Weights of a small GPT-style language model, trained from scratch on English Wikipedia: no biases in attention or MLP.
Each number is 128 + 32 x the weight over its row's rms, rounded and kept within 0 to 255. Layers, rows and columns count from 0. The size above them is the row's rms in percent of the matrix's.

# layer 5 attention key, 832x832, rms 0.034, rows 0-39, columns 64-95
size [ 94 144 126  87 108 127 114 100  87 129 129  90 130  93 119  97 125  93 131  99 111 118 122  96  83 129 114  99 113  92 110 101 107  88 104  94 114 106 163  93]
[[ 90  78 136 155  96 156 150 128 110 152  98 161 167 116 127 129 171  99  73 186 108 148 141  80 128 178 129 126 117 143 193 161]
 [109 189 103 106 109 123 139 154 114 162 189  59 101 127 154 122 164 136 152  39 123 100 151  94 189 149 141 114 169 111  76 111]
 [106 202  93  93 108 123 154 146 123 107 179 108  93 140 141 144 139 159 153  53 101 101 120 110 168 144 147 121 170 137  56 106]
 [129 133 127 113 181 141 110 122 171 114 116 127 153 128 175 128  55 121 119 126 105 130 163 180  84 109 103 137  98 138  88 102]
 [143  65 164 129 144 133 142 122 119 135  60 168 148 131 127 134 136 139 100 191 188 116 113 124  70 120  89 131  59 146 183 153]
 [102 196  84 108  64 105 118 116 124 129 181  89  72 114 138 153 189 152 201  56 118 104 105 115 139 137 128 135 159 155  83 109]
 [ 92 208  98 109 122 149 153 165 116 116 225 105 133 125 143 112 158 143 150  54  62 102 103 130 178 192 126 138 173 153  88 113]
 [115 100 140 110 150 110 106 129 126 116  92  93  95  82 197 124  93 101 133 146 113 122 188 128 132  90 113 118 139 111 101 111]
 [141 106  98 126 154 176 182 143 166 113 178 134 111 123 187  78 201 131 109  90 127 169 156 108 147  94  71 155 167 118  93 101]
 [147  89 184 135 184 142 129  90 151 127  11 150 150 102 125 135 102 117  82 209 121  98 140 165  77  57 113 133 132 109 122 144]
 [104 217  64 116  95 126 132 162 130 122 200  74 102 125 139  86 143 154 138  39 104 148 102 106 146 197 114 108 166 130  87  87]
 [ 84 109 195  96 149 104 129 136 160 106  87 144 138  99 162 126  81  82 119 171  79 127 143 135 128  38 131  94 122 113  90 154]
 [157  65 153 146 156 138 106 121 164 117  31 189 151 131 102 188 123 134 134 184 141 137 125 156 106  60 143 154  95 144 143 170]
 [ 87 127 100 161 116 140 100 183 144 133 173 162 172 185 137 138 129  75 129 149 196 138  94 119  70 140 153  82 161 139 186  80]
 [103 179  71  99  67 139 134 127  87 148 203 121 165 120 132  92 145 150 137 110  90 139  80 108 211 203 198  87 132  92 135  97]
 [ 81 151 102 113  91 111 169 141 101 101 171 116 101 147 186  94 143 155 152 116 146 141 111 110 143 241 129 149  90 187  84 114]
 [153  97 193 146 179 113 154 108  90 112  59 147 159 130 137 174 122 114 111 157 134 132 130 150 117  60 136 147  67 132 201 176]
 [179 118 143  64 108  79 110  68  77 119 106 147 142 124 149  89 135  91 108 112  95  55 120 110 116 117 115 122 140 113  80 146]
 [128 100 169 127 196 121 107 126 142  99  56 158 110 159 120 152  97  78 118 174 118 112 149 149  98  47  63 137 122 139 102 127]
 [125 132 118  98 160 134 100 173 138 115 135  70 133  98  91 122 153 169 119 150 139 144  89 120  95 146 150 107 108 102 134  96]
 [102 182  95 110 111  96 139 180 134 123 148 157 124  89  86 121 120 141 161  71  79 142 144  96 137 129 112 132 176 106 114  79]
 [155 165  62 122  90 110 131 176  96 122 208  71  86 141 156  88 118 175 123  42  99 133 185 124 139 140 121 139 133  53  57 101]
 [111 101 116 146 112 129 166 155  94 154 222 109 163 169 145 123 149 138 135 120 123 151 144  92 181 203 162 141 154 129 186 104]
 [130 118 136 143 195 147 145 132 248 105 133 157 115 116 135  88  98 173 131 111 191  78 121 127  75 114 120 101 168 126 136 139]
 [ 90 172 131 114 126 110 124 126 138 104 144 162 128  69 120 154 131 187 131 126 114 145  92  93 155 124 198 168 132 120 153 136]
 [162 101 173 138 128 100 113 118 128 113  38 116 141 109 123 120 125 117 114 175 115 132 135 138 141  72 114 109  61 116 143 178]
 [142  72 159 162 140 137 142 155 126 112  67 114 115 143 141 152 124 114 117 185 137 128 134 175 121  64 114 147  96 108 107 109]
 [124 187  81 156 121 154 162 173 140 151 201  86 134  96 104 136 113 156 137 123 151 144 181 129 170 133 160 146 116  65 109  96]
 [136 172  66  69  66  83  83 126 103 138 213 100 124 138 125 117 120 115 158  69  88  91 101 138 173 172 136 117 108  93  89 155]
 [ 88  90  81 145  67 137 101 149 146 143 233 119 111 103 124  91 164 157 115 118 139 143  88  80 125 175 126 112 162 135 163 103]
 [123  75 193 129 150 103 115  83 124  90  49 159 159 138 154 136 146 112 127 208 157 107 106 141  90  78 122 111  15 149 140 165]
 [196  40 202 154 190 147 121 164 166  93  61 129 115 110 114 149 144 114 119 178 143  77 137 154 111 105 136 130 114 119  77 136]
 [165  83 214  70 163 119 100  76 127 132  82 166  93 107 131 136  88  92 158 133 131 100 152 104 147  93 126 181 115 122 102 122]
 [142 109 117 181 129  89 161 111 129 143 124  72 112 154 159  68 124 134 105  96 102 122 141  78 164 133 136 123 146 116 120 197]
 [139  74 128 122  92 129 100 151  93 111 119 127  99 120  92  98 109 128 123 135 159 127 152 161  71 105 144 149 126 118 138 163]
 [177 134  99 162 161 120 132 129 171 168 117 135 120 132 140  85 106 139 121 134 104 125 171 117 155  71  94 132 119 118 111  69]
 [124 154  76 146  57  98 159 141  82 131 137  60 143 107 143 118 131 152 123  54  57 155 152 111 145 199 116  87 113  88 129 155]
 [106 154  74 117 105  99 127  49 128 139 170 134  86 141 194  79  88 143 117  74 135 124 109 113 151 146 112  89 146 146 129 173]
 [133  78 234 126 135 133  74  96 142 104  16 169 164 132 104 158  92 110 139 178 137 120 110 164  99  93 113 130 120 138 174 187]
 [165 172 150 163 130 141 141  98 136 148 118  89 189  93 101  90 135 122 102  79 123 159 150 196 145 143 113 115 129 103 140 142]]